Each number is 500 + 50 x the weight over the matrix's rms, rounded and kept within 0 to 999. Layers, rows and columns count from 0. Numbers have three digits each.

# layer 3 MLP down, 640x2560, rms 0.0476, rows 151-231, columns 1680-1759
445597540520473570509483485408500463406462506484482544491445548515539418380478581511540426415501555606530509577498537504524466478454554452554536565516509550446546560386413429328433529523532475425487493488561478542487493500525571446465550499
465480470485529562445462552517519461577516541532515423458518501558549492512496513500522563583527540483502579404556510531473541519512493515532433494585459537442572601524497492486516382543517533471465467514522574584555509484436546605529556577
451524513488542526397541485567440462423498517451517484476476450476461424523520512493544547590578492534482455500473487564530517472487556509550511512559561493496557535452571552518499468495517509513537534481552461527427531483522528495463597440
452512488492470500436394502514570414624416555603499592491478413478481505544568479539514436508458569583561462499562551392536510541501539439555512482488517487494457458559538526538501501508552430434524453526540420565436409460513513486528552447
461592464483533547493530520463477528448494557406498411553510519431485394464525494430466478407440501465498596558535457442522463470562507582439492374468455555597651627570474438543530599499521513585550480516488478407478489588515540518463614447
394576495513499527535458572420536524529497542409458426500441463546499603497455427532545476512377496460471564556637571411530444495517549606593488575547444541477534505519445539374450600474407446509476442461474499476547478523506490456400488486
529492542513631515457516446469522528679520453609524489491478541523475513563502465519497552461471469499592546531541526493536452400459453585483422462523535535535542593518453498446541522476469509413557497473500440579588530609437457468479494576
532516442517461530529590476497542483473544549471527474464655570504497442531467541426458356482495543488477469451557535518461447477515595434524498495498562455556534444545483469515457471404454574555456516521535481503523520422539513488591538451
451547460475439458569470440519414498482526557432459443423511522584443549516499511543479535441526481572494529465509409528559484586546482449489501457472482601468456623427563499461471531463516451439514418454474584461427478609531483499479555510
453499557560520431579529519528536489417503499502570564476536544525369511495448534511425508470463459634507402495564532492431483523479493515502454533535520446563582554494518512435564571501506537485398445519467561484557553471445494444491532525
523471473543464532450525450528408551487441479477559444366482458416534531445529577461546547459433521495458462506475446479576573496501574486528460511464430602529482563499525512441466528509487450528508496470468377388440544463445553389499510469
517492467482465510490586499514464493440539568506555453491411435485459457462431560452587444491597495533391521588526549419478492533532541514546441469468504389537492491614504486484532461512526431540468440573570448545574506517487487555504547460
559418406502524581488443547478489533518411529507494492509463532484522517498506486528542515493454438413538479485464414578546531506442449461570486498399510509509488493480520411596478534503479492489553542512498462580438591559533484482494517500
495442490478514487510515512465492402385440441515561512503496491505403489552460444518510519432510502453523526482429512512544538460496563478538493525564482429533504599484434483522470598450453527550426501611361513490491421497545430581441542555
415420392467461552512428581492459555510491485398526486529553477478505514452555661489522495536535505424537525422561424558433482560515492442410509526447528489593469506482551415650424514485513471530521487564424537451530559564528521462462521548
532509508495425459517413513530487509451496485459584458511433434562480587467462459479479531484502498503569428465462530459492511525523432491546431438565535464442442508530491573421585481515443504456601466481549458440408557458503542504453561524
420513430385529442482403544619430439471509592472455559429526387484512496516533531559475441476496556595483474430609449358387497451449487559484596394483491516469521481494556497526540524495532622550481470583475465520509570474521433589416568514
526524474488495429447477507515580559475468636556461451439485502502518495431511384541462475536404519497381364520554558568451540385517552444517460542490492530420533553374489533635422463468534478529546527495488453467397473525498546548497476450
545511483434530503492511562430499370535571540451488552484411498506514503454533596427561498497538476506417489471502492468512476410446489494461529519556526503485550469520491434402567512492460531507479462506446482516520562462522425476461569503
548469476557616544537445549563517555504549566475466467517488555521413449513445575461512535522449569481481470543497481498523451402609466551407528439525543467352448532471510548515352476501481539535534495516550523402503459557557552490431484523
532497452446513470475528542524516603447484473513511502499443482513472640472489352551521514527473534505515467450492548399518394509495539501494480535572442515615586455473439410462521487427483497487483465529598474526517523468406518405494542501
443486472535457541465473496510598482472495534436504544513504505468457440465556515451519482392466459577503447518433506464463570473504538463497475570465574427443501487551440493458566492535474453581451535512562497551531501467561475441525510472
529475517430450537536451511513509492404559458550509506514559470469498535488510482470521558469390531546444467512459513439474510493516529547461542553507461487624422429537529525462573557525410531559596540470516393509631457550451529539522533531
480508502444456403508505431477479604532563550469458482382521558609414582489476523475562511487477466548452577467509473585479420516434452434469570507505507519596460392543523596544550459463516496419474527490540465441551509510458500472500500467
491507420558435400367440520502522516484489504466509549567496451628508524384530457462479594369484510499548501585490599496553522525527525556554464483515583493550525563546536424451616531393568475553532516476475510620521536528543431501455502582
556570547446454502440508621505504546528507473486470492482640509527405520423512411508567457579457587434468555484543515459601547400501431502557490445538409547551460393450478528580481454567525538554555436512552519419412568390519556461416418491
477551506562504546446461489542523603438549431497514419518505548413570483581426553488515370542488486457432453550507540514542452415539566440457525523500546552557495533525529452517533551508554509462496491555462449512444434475561531494504496513
506411526477474512571524552556510512547509485530423519494450530476468470510508575459500542488485535467570483502512442486472406490495534460459474506457459494392478485488482483512496570466506511453597579638513474495523524438510449370473391499
453458475448463481517492444459547521408521366453495521510524468508473487588394575497470522488492491550523478549532513491590447463494477540438533483531488499547465549490522442516587573462505497476520505457492460528495514528490516576471512559
323443477469538524474401519542467521532556553440419617581506465568493585427471457553530517595467530540478445447467491532502575564490580527458464466540478545502497550463475460501507486550491537397439493482501503571455541488440407522481513496
533510491522525480506451418506465543497477630539564582510451523483507497432447472555534498533505568413514506569414557501563549448516600407486506464479557472485545575550457542480488505443556553462551461520525521425578519433577570552540444495
536516511473457472511564495517517517495489539437516578478550493489560513603547581504438560456612526512469416494603409510534442529464494569517556469534454455551508521479503502557448519391468430465494498543583524492418488544636467480498524466
518397434532547602512524545502465551403509509467430514524469450502495461487437553504428478574602578485545511424536553513492418516512496491466454562512541485436453488528451417525482431461464514518498517551536519526538543474581535473466495468
510532532526519559521485532552570451486499535446487418559508479539410604385553505524481455480530408575518446416604576574543456394496589542508507543597499479615549433448382518512576508594429459512523524555528475442518442512462470413519470574
550568528471478525491558514557507562485516416394486464551526564466481611475480445517472580460517516456454594437508492549478454529467534568476503410495573502519423445535507481441403484473481405496524476499523521466500362482468487521463519497
564521488449454573485517505452549477566495541469495406486525436499583468501628491473472532510454571513499497441489541538447557568498502520456512467514420559465485407534564512530416469529554528488438568436415510525525418463568546420531484509
532515498458448459545458504510483518561544535490518541519553447492457559576476491459357440525436470463601510514430399547539444534436442521541537410523560563433489441565525540430539538524578470515539460484408540495432453526527452512555559573
517471468539540542523507532522541453474468466579525578431343462488432532476525448456479437505474628545466621481438530497534614479558515518502473533474552495447529517443549493500499443471383456505564430444605487404492532527597446552460535491
531521518461497529442540455543487497464516519460571516459507469494596511475532501551543448554503446494432541544500519527508521475500474556481455447515447482512536478390558506524497540584428518492460400458559455526475462556562474558589473428
500497464556468585578514499514534502617505536461577503547464510443487609482433572447429420511558474457431544491411557430456570461518492506492498497537525501524486475491478599543492569539526445490506543528515495403463485472538473515470497468
450517521499513530543489537506551534543533552540417468502410475565491469478589492482528527454499452441422590574454497591451582542426508468497453499541557510522551530395504497511533487532507583528523598481506495494480394503515502532498527445
500461514473496520462571565439442526554500547467466513479596592515476507606519531548415567442532552490462432459498467563496538481610468511364427514587533444623541520497541479597482638420529456540543458509533597532556591521584548534537500589
506479486445429544498552568527535458556479515467548526479479499434375529591465533571566440418573527530558487506568573464481515549530532429474504469455456503457502538527416543386594541405458478524450501538448481480508599492503435488492509484
526478497430531568575459457533555429498608500496563413626499444468487502405573485523579517482437439539518523566453490438427591557503602593501512474530579499454560440601516495431532363486601519515437520592438466521475424351465455458485538464
473533483516530536404539513504489514457552445515490472527455544554471596577527505545500512548488512552494449473511516498532490461549533370425407440472521478505582433512507455577505488480475448455558482385506442510467546632502527584520564469
462571436466510556402523467468466554522489504524454423394464489525500512527494476501511498473471538653427523527562427535484510504519476545444487543583513428494513390477498570487557491553517530447496557496487463509544458399501477456502495542
543611517543382490531522550543393528507502574489500441480519447507559585539509414518554499535424412511505592455462515575454528439483515637575393552414536557476597455487521468473471494494513497551427515510414430543519389549445493514570522541
460499563463539532486515482450535532506476524525467495498497476510476481535463416499494501519485440438551611508509478475497394474522526562525533504543533443510519521477454470446587489481526566621540441485543525524523467551446565508479554488
527524524494566509458520486448515498329560568464507486609554546551545431485444520457537467476468493558471518487539506399461564542497576482466519589528546424491464508451535515411392465596539406488491457448509434508465492468619544573494466455
483530409461451533574535605501522480475511590555548495535357447494518423471526630413531440591513477481409530511435533458492591549493526485593511432512523540537549500517402475522490554622517440549501560540493468650509503469456526372553467478
503490436511508488472549445422540502532467548466523469524482515552473487611464485502542549538461538453565556443499473521492510481553547558518480548489592495507497571584474414506443522526530462392497462494512540570568460442492455573566489527
562515436554564488459519569493499434520499483474474528504550466531462538418427482542525516475548510523460536566400545492433475548482495464531436444627515485522535475480495521510501512374481485554536428458447522557532580464516619569598532444
440383541475447453509547557461495473399495435536437553563459501458550483513480546493536523548514564508561491588498467486497516563576494530450474500550471568517552388448475504421478451414444428475490613478515472497554457467480575482469551535
573495411475527559507509480385499471580479550456483466568491486512594427551411492476592487547408614584510518527501427540400499565477476531510507545558534526505509398502502439567584400573644461473509485560518493558454431503447457447570434533
522482497567542492512581449446467526550417457522487543552476571493520500507403613585542581448562570551450546543536527555538535566501482503419494407560562558558576471450486399422451502405531491462531487557565506522519546474440492453474466535
555503400507449443487488544520474496458462493566486518524455582532528508480504472535509490469437587484440538475453468511469516493421579482428422499456414510469510446546561478501463654376453552421522465432483525497453405552512503589486507454
490522473507508507465545476495589482463541451511608496440527544573442446558446514514434495466514502470419525512498583555531443553448535570489528504497524532465551513583468496512544508491501464482534419604416571494525522460477496662413459551
454510458560457460557469524454512531371463556494575439490530462465476449421475510493513484454442504573497415496608516509514513492595508602543509475560460371504529549492535459448500450476405595538495556489499465594541542497575541493439498477
457508467453445489546513559500446527589555524533484460481547540512471457512536524498541454539519444410523468487470499561452485561496632493426501478540427509540513449498518485554512538526496508613542536538526561595422459411485513587529501614
506453527529489505462513531492487441531475554562597530521664530468471539507496589493531478523451518516472538527494598450472506467559553431433470445425492540602556460470473546526585469577545480484491481477503586515514543448551594525446474496
447508455467516534540463457505514477493464509544523470489513503488464526592547430466494526515547505431518496574412559482534539448394568370505529464433562523493447531497518522461504607476540597426499488489478555548444559454536486509414448502
536492558566518515476503460475495532534546504521414477536525437506442544495461514582458565478410551465531514513425483525484505464517443392512518577614452540535522485563494546524483431520546474432481539510512484569454420466504486432502509515
428562505514444513535591493488480532408473544548507478447528512443532483444404519449545603478555534572375544493525512433461510495592520508414464396451484491609452647489457460535530439540453454415552612516540498554544529471473513514473501572
457441444497406447492497522506504521482563545477513489513502500584553481535432476460393479477512559580554435485559505475468536484506505454465563378521458494541459597552462586458502391462505525521548445453455467545661498516525499463505405578
456419596540559469442526512403442524549465502464542516675442462621519491499490380444472517543488455511476483500499591478529450526544437515558491596512574565486484495476504476501532453530487468456568538523612455437589502489472429480530550451
538551427602446457470529484535496452517521478572396465503566473404477453522512556473545497497557624431486560450455504612491419422500562450463464443506470526519524511403616455499450489510448467506468509458528459477513442500507564523506593519
519545530464517417500550559554522475472535544566495559522551459558569566507514553480440460525458502504491481412453458543420475468528439486408493505431566500555462556438431554507487510463480545497452511558522469532389448466447517478451586525
527536496463450496384444501615579606530537480546544531478586561445563490462451521467507485515415468455542435489420423529410439522473485510509523438526473530514425608415605565498557457457547509565504495497611535421474500530428472512463475506
468476531520499490405611515451515589554503474475485493441538474502486425571435478511571527485508535497542535478437428528486568550467481566501465506531512517479585528473446483548529575552545521451546524415483524467544433489456524454527470517
505485501626445601458411461532494538631498454436507532509530546547513466520408552567530529531452486500529460547424483463504484472457455475574512484560473475544436508502610451511448574475476490483554498493502467458488507541557518545437549421
498476545524642485604449462567474514553450484438497513554515463499567437454425509466478491494522545517469513505570472499520436506540602462591565507495534495503411400400523532484517505483513475532480482455547452528461572413561409534532523588
466428435556482537406578438526432537556457620500520466591497509515520435529490476476494528556465391482471420452528420571500545513466551523532465541550477483470542491590545556477526472447526429454531454478524521535475537513455527569532452562
449587525542570556514449521471429531555521451497564471480633503587565495561509548469427471457502508531540444527467495529500584521524475508455532568511548560535538465430464524468502552508526502495503518494508527547554446626531521465594485534
549537463498450460464476507459557468511487554510427497577486497446484434460488546497500526507467479515491524470518455565490458525467551470513510386489440527594467511429433507570522438481563459536536479469504452473417582489438617461458444497
377475476525546467527477457614479456510537470647456505581530521508550481485487596499473510488535560539495467531403506491540520460429464553434474448546463549583484550426447498476516572456450605503500448529520455520360495500543535422591468537
516479470484456502415566464448581496429461494498491463446495621398567472533445520507517485521416528491543593520500518477496517443539480392485415421544470443518541460457510516339559522458460471472497511512557531433402437421536493481503494508
534540520605461514491502601488485514422475503528555365480509508539495493487515495485425548534511437525484452436544530423509568451458482502472527531421471504526650498555541475505487429580475534536469441570481504479487386544512524456502541449
504532504499537554467431485505529528481525446500497462515356544475538415496504405480543490490416505552537554503543532378480488523545519450527540528524449513476492531514513561374554478515593601476463444496568560542460409465486528396493496383
441529480554482463467518538489529492585526437513580465588544450435583541597362438443485495497483521561489567437526536438511508471530516534464446581521484538482539418541460467488425499418538487528489526531432478499521478432429451456474489490
412467517454558433440430435520458506501453511522508529524520462575519481615538495552507474497408483488441557456515496517385501467450527543509501494542521554560393502579513530512447525653451457426391458485477496481545502445395462502661542560
433460456610475406502490500545446547480456516538490548446475518477515508449472521497540373429575520504520501513507459534411460464500454442531506460539500443423526489493589470469422505592466452472460602543493477537594539513545528511482517527